Weights of a small GPT-style language model, trained from scratch on English Wikipedia.
Training: a variant of Adam for these matrices, 997M tokens, 8226 steps.
Each number is 50 + 10 x the weight over the matrix's rms, rounded and kept within 0 to 99. Layers, rows and columns count from 0.

# q: layer 7 attention query, 768x768, rms 0.0228, rows 544-568, columns 64-127
# k: layer 7 attention key, 768x768, rms 0.0228, rows 544-567, columns 64-127
q544:72 58 60 48 55 49 45 43 48 59 57 65 64 43 32 62 53 66 48 64 49 45 36 40 38 53 41 16 27 49 46 36 53 63 43 53 40 46 56 19 45 52 45 47 61 58 63 45 44 46 38 48 51 68 47 52 52 42 53 43 78 46 47 51
k544:70 55 48 55 38 67 37 54 49 34 57 52 71 56 43 66 59 67 32 40 34 46 46 46 32 48 59 30 56 43 47 56 41 49 49 51 44 50 53 49 57 62 54 55 42 52 72 43 59 61 52 55 55 49 64 55 61 34 51 66 52 45 56 52
q545:40 47 57 61 41 45 65 57 48 51 55 53 50 49 53 57 45 58 40 49 56 35 70 43 54 36 56 59 40 50 56 42 63 40 52 56 47 54 41 45 54 48 49 58 40 40 67 52 54 60 46 53 54 57 40 64 46 56 54 52 58 45 49 42
k545:47 57 49 45 57 64 66 44 50 47 58 56 68 48 47 61 46 44 43 43 61 50 55 41 43 53 44 47 53 51 38 51 49 42 43 62 39 62 70 51 65 45 46 46 43 44 60 41 58 54 50 58 37 52 40 63 45 53 47 46 74 66 56 50
q546:46 55 67 57 56 47 63 59 58 44 66 46 47 52 57 31 69 49 46 48 40 43 55 51 57 60 60 44 63 51 61 48 43 47 49 52 59 49 45 45 54 54 37 50 34 51 55 41 63 51 58 48 59 63 51 43 40 53 72 60 54 38 55 53
k546:66 47 62 35 56 43 49 39 37 57 50 54 51 49 38 35 71 47 51 39 52 42 57 54 49 39 48 43 35 62 39 56 43 56 42 54 42 39 42 42 68 49 43 49 37 56 57 47 55 54 51 48 44 61 53 41 46 57 55 46 40 58 62 60
q547:75 59 54 48 34 34 65 51 50 63 40 48 28 64 39 56 67 24 41 70 61 49 46 45 56 42 43 56 46 51 45 69 62 57 65 63 59 58 48 60 46 52 62 50 41 51 61 41 50 43 48 69 65 50 42 49 52 54 49 44 62 46 53 51
k547:44 57 52 49 28 35 63 45 41 50 57 54 36 34 52 57 69 46 47 74 37 49 57 46 64 42 50 47 55 44 41 54 49 61 62 62 54 68 40 34 38 58 48 36 43 47 54 40 41 34 55 51 50 52 47 42 53 60 54 44 39 55 52 39
q548:45 41 59 35 61 49 38 52 60 49 54 66 50 47 53 46 48 54 70 59 57 45 38 44 48 47 41 29 47 54 51 59 59 66 56 55 57 38 53 51 43 39 47 61 52 52 30 56 42 58 40 57 45 41 54 49 46 56 51 46 53 65 49 49
k548:63 49 56 65 55 46 40 58 57 41 53 39 47 53 52 57 53 56 75 50 49 39 51 42 58 51 50 52 50 37 45 55 61 68 58 55 45 55 42 52 49 61 39 63 50 64 47 52 54 69 35 51 57 47 41 45 41 50 53 50 56 42 60 47
q549:64 62 52 52 55 51 43 34 34 14 66 65 53 66 47 32 44 36 36 56 38 71 78 56 37 45 36 31 70 64 47 42 53 52 44 44 46 38 64 59 46 35 42 66 56 61 64 50 44 53 49 72 46 46 56 67 46 50 54 53 56 40 43 54
k549:45 43 50 51 71 47 48 52 43 42 63 51 32 49 46 35 35 23 34 73 47 47 57 72 31 20 53 33 63 63 38 43 66 53 47 52 61 33 50 41 25 39 40 70 52 41 53 59 56 55 60 60 48 50 68 46 46 57 40 66 50 52 43 51
q550:57 39 35 54 39 56 32 61 54 50 59 53 48 33 46 43 52 53 51 62 64 62 35 47 54 44 29 36 64 69 32 53 39 38 48 66 58 34 60 60 44 53 45 40 63 20 51 63 37 56 50 49 53 48 60 53 42 52 55 45 62 52 46 60
k550:51 38 48 60 40 26 43 50 54 63 44 71 41 53 36 59 45 62 74 59 36 49 40 45 61 36 32 36 49 55 59 42 72 38 43 61 66 59 35 47 36 47 40 52 53 45 60 63 43 51 39 65 65 48 59 53 42 44 46 40 73 48 71 41
q551:24 45 69 42 59 35 46 65 48 52 51 66 38 46 56 47 67 61 58 68 52 42 58 39 51 53 54 54 32 76 47 40 48 50 52 37 45 59 22 51 56 48 47 61 47 41 59 50 37 45 41 36 54 76 40 35 47 48 59 56 33 36 36 55
k551:29 48 47 20 38 55 45 47 34 49 53 56 61 50 51 31 52 59 59 48 63 40 51 12 61 69 49 54 64 53 59 49 36 51 29 36 42 54 51 38 61 43 42 53 51 37 58 62 59 52 35 37 44 72 45 36 55 38 59 37 51 46 45 57
q552:46 45 53 52 38 61 43 49 36 66 51 52 48 49 43 60 61 48 39 45 53 39 43 65 53 46 39 51 34 43 44 57 55 51 63 41 48 44 48 58 57 58 53 35 29 53 46 44 55 45 49 46 50 44 37 52 57 53 37 47 63 58 48 33
k552:63 36 49 60 35 52 53 44 61 52 56 39 56 57 54 49 49 51 51 36 56 57 54 46 60 50 39 52 52 40 55 43 51 63 46 46 45 62 47 34 49 50 54 51 43 55 44 51 60 52 31 45 55 48 41 57 55 38 59 47 57 41 44 45
q553:51 46 45 56 51 56 47 37 49 49 56 40 49 43 46 49 60 61 47 54 54 56 45 40 48 56 53 47 53 52 50 44 39 52 55 48 46 53 51 65 57 53 47 42 48 48 52 49 46 40 55 49 42 44 61 46 46 52 45 52 46 61 42 46
k553:54 49 40 64 53 46 43 42 62 50 48 41 49 57 55 52 48 51 55 62 46 52 51 57 54 55 38 51 59 49 47 40 54 44 46 54 56 36 44 48 45 56 50 53 46 44 48 60 53 44 55 44 60 59 61 56 39 47 75 53 58 37 47 47
q554:55 69 31 32 70 56 68 49 56 39 32 42 40 42 34 54 44 44 47 56 57 22 48 40 56 37 21 44 55 44 52 56 36 54 45 46 20 48 45 52 43 43 56 55 47 30 64 60 57 42 61 37 53 53 47 63 51 24 41 36 44 60 40 29
k554:29 55 38 48 47 68 54 56 65 36 34 50 42 32 61 51 65 53 50 51 49 52 40 46 62 58 32 39 58 46 62 66 49 67 51 52 45 52 48 44 45 32 42 44 58 44 62 59 56 39 63 43 56 38 39 56 47 43 47 53 36 46 61 58
q555:40 57 30 48 55 54 46 60 67 35 37 45 49 63 22 49 46 42 39 40 67 38 67 34 68 59 54 55 49 70 65 49 59 34 58 43 54 56 27 32 51 46 48 39 62 45 49 43 58 52 45 46 54 54 64 53 58 47 62 48 55 52 62 71
k555:48 84 26 45 66 60 48 52 55 42 36 58 39 72 37 49 56 45 46 58 49 43 61 34 52 57 45 52 58 49 77 24 49 31 56 35 59 33 40 33 45 57 57 45 50 48 56 27 66 45 48 42 38 50 59 43 32 48 59 37 78 47 44 63
q556:45 29 40 51 78 61 60 56 42 59 56 42 49 57 34 37 50 48 57 58 54 72 50 54 50 52 28 45 55 58 26 37 56 31 63 57 62 42 43 67 58 51 63 54 41 45 59 66 55 29 47 54 60 48 77 31 41 65 45 84 46 54 28 60
k556:57 40 40 50 66 50 50 64 48 69 59 26 57 50 50 35 40 47 58 48 51 58 42 52 45 42 40 36 38 59 50 39 45 60 51 48 54 23 58 64 59 57 30 49 43 36 67 69 40 31 14 37 55 55 55 47 62 45 51 52 61 50 44 50
q557:55 45 43 46 52 58 51 51 39 39 34 60 43 43 56 52 58 39 38 56 63 45 53 73 38 44 34 60 48 26 45 48 49 29 62 51 66 42 35 46 57 37 65 44 53 63 55 52 65 71 71 51 68 51 46 45 51 65 53 50 52 45 51 37
k557:63 32 54 62 54 51 57 55 62 41 65 32 60 62 37 65 54 56 44 41 69 61 52 67 44 52 46 66 42 24 51 43 47 38 50 52 50 52 57 49 52 50 43 42 58 64 55 41 43 46 58 32 45 34 55 56 54 56 49 58 54 64 60 51
q558:71 44 56 47 67 47 27 42 52 50 40 63 75 48 66 44 60 49 50 48 46 59 39 64 49 58 49 45 56 64 57 43 43 70 59 45 46 47 59 52 47 38 42 59 47 37 46 52 29 50 38 55 36 27 59 55 47 51 46 80 37 52 57 18
k558:26 33 37 55 56 30 32 65 42 49 52 55 67 60 52 55 58 59 57 25 36 48 59 61 60 42 49 63 39 54 55 38 35 45 44 51 48 54 22 63 29 36 34 49 58 47 51 54 36 67 66 34 58 51 42 59 68 50 52 65 27 44 68 46
q559:27 68 49 27 63 57 54 38 44 40 95 69 54 41 65 46 46 62 59 60 47 40 47 49 34 73 58 40 48 53 64 48 48 68 58 46 74 43 50 64 29 58 32 45 36 37 54 47 59 50 53 68 34 35 54 50 61 41 35 67 37 54 64 34
k559:68 57 55 38 58 60 46 36 54 24 60 52 48 47 72 44 74 56 64 47 56 58 55 55 46 55 45 35 56 53 34 54 51 61 41 31 54 49 41 30 40 40 48 47 61 65 51 52 44 68 51 53 54 54 46 37 48 72 47 66 55 44 60 43
q560:64 57 44 65 63 40 68 66 51 52 64 29 35 51 47 45 70 39 45 31 51 44 55 58 66 62 52 42 64 44 39 47 54 30 60 51 68 59 44 75 73 33 77 51 56 64 66 47 60 46 55 64 52 54 62 65 49 52 74 56 38 56 53 57
k560:49 68 47 66 59 35 45 58 64 59 50 25 59 62 62 43 62 45 40 47 45 45 49 53 46 45 37 37 53 54 45 51 48 28 54 45 73 56 43 42 67 37 65 56 38 56 69 56 52 51 53 52 58 59 55 56 53 65 64 39 80 44 59 68
q561:43 43 33 31 41 46 49 47 65 52 47 51 59 43 41 53 51 51 68 39 46 27 26 30 39 51 30 32 43 45 29 49 41 59 37 58 31 60 61 71 38 80 76 51 35 37 48 52 59 59 58 37 56 37 62 67 53 45 35 47 45 58 35 31
k561:43 61 54 59 49 64 63 64 56 37 46 50 60 35 59 38 49 74 34 38 61 56 29 28 34 25 51 46 48 42 54 45 62 59 57 55 51 60 81 78 33 55 42 41 49 49 52 61 40 57 43 48 54 50 40 56 42 49 49 36 53 49 56 22
q562:58 24 39 34 53 66 73 37 39 65 66 47 58 53 37 55 35 45 69 34 68 55 42 69 27 59 53 58 66 54 54 51 49 30 48 68 34 53 44 58 45 39 67 05 31 46 68 61 45 32 31 51 53 53 51 44 62 40 46 38 37 59 68 48
k562:62 23 50 39 39 54 67 67 52 63 52 47 68 49 42 33 49 25 46 62 42 63 57 44 45 57 37 65 42 56 55 56 46 48 61 72 45 66 44 48 57 23 57 39 59 18 58 44 33 47 38 47 56 43 64 37 57 53 63 44 32 49 46 41
q563:70 53 49 70 36 53 57 58 46 35 58 38 70 59 51 39 69 50 40 46 40 41 58 38 47 44 41 35 51 60 51 40 39 68 51 44 42 52 52 35 41 59 18 65 37 49 72 52 48 46 46 40 68 51 54 52 57 51 56 70 50 56 44 58
k563:49 60 30 60 55 61 24 50 56 58 43 50 50 39 61 41 58 35 31 34 41 43 52 33 59 54 07 43 51 64 31 43 58 50 37 65 38 42 75 49 50 57 48 68 48 45 54 61 52 57 56 52 56 61 45 48 53 42 46 56 59 61 53 50
q564:44 65 38 48 68 55 31 45 40 40 57 33 44 55 55 49 40 51 54 58 62 53 41 48 51 41 49 33 69 50 35 69 38 26 47 36 37 29 59 41 62 54 58 69 65 58 50 52 36 39 33 48 52 31 38 68 40 62 41 47 78 49 52 60
k564:16 39 49 51 51 59 43 53 59 64 54 43 45 58 66 43 48 54 49 68 54 48 37 49 60 53 34 31 63 61 49 69 46 53 45 44 45 47 54 33 48 47 47 60 51 48 37 51 44 55 48 69 58 29 46 70 49 46 43 33 74 48 61 59
q565:41 44 69 49 40 42 56 50 47 57 59 46 47 53 57 39 53 44 58 52 54 41 47 53 55 43 56 63 39 48 48 56 61 51 51 50 49 35 47 46 38 53 50 62 41 45 51 43 52 55 64 45 47 59 29 47 40 40 57 38 42 43 54 53
k565:60 41 47 43 38 61 65 42 42 51 54 65 47 63 41 45 51 42 55 54 59 49 46 44 63 40 62 54 48 45 58 69 39 57 46 43 46 65 43 44 39 52 42 50 47 52 48 41 56 52 31 57 33 57 27 45 47 40 39 44 31 59 58 50
q566:44 37 50 38 54 37 45 56 55 51 46 60 35 47 67 54 32 49 49 62 23 42 48 55 53 45 57 41 45 44 34 48 27 46 40 40 77 62 43 47 54 34 40 48 37 34 43 51 43 40 51 47 48 51 48 44 52 56 52 58 48 52 34 49
k566:60 42 37 49 67 64 34 51 39 52 65 39 30 32 61 50 46 55 53 53 38 42 31 49 35 75 66 55 36 65 41 65 44 76 47 40 66 38 30 56 52 40 54 41 66 55 45 66 51 50 63 44 53 54 44 65 49 47 68 43 47 51 45 72
q567:39 66 32 40 33 51 45 38 60 55 55 45 40 59 42 31 55 45 48 37 31 58 48 55 53 43 54 59 54 59 52 41 32 46 53 33 54 50 39 71 55 55 55 47 52 50 52 53 54 38 43 57 50 29 40 53 49 45 56 39 53 40 58 64
k567:62 68 41 48 41 30 30 40 47 40 50 46 55 60 66 36 55 46 43 54 60 46 63 48 54 32 48 41 38 49 50 50 51 27 49 30 63 48 48 47 49 60 62 56 51 48 60 54 53 45 51 63 64 55 59 46 61 68 38 41 55 42 45 51
q568:62 45 66 59 44 30 52 39 29 57 56 58 36 52 34 36 50 60 61 45 63 68 74 57 61 35 60 30 57 47 44 33 42 63 43 44 22 76 38 52 59 35 31 63 73 35 73 54 45 55 34 67 39 33 53 45 47 44 48 36 44 55 42 41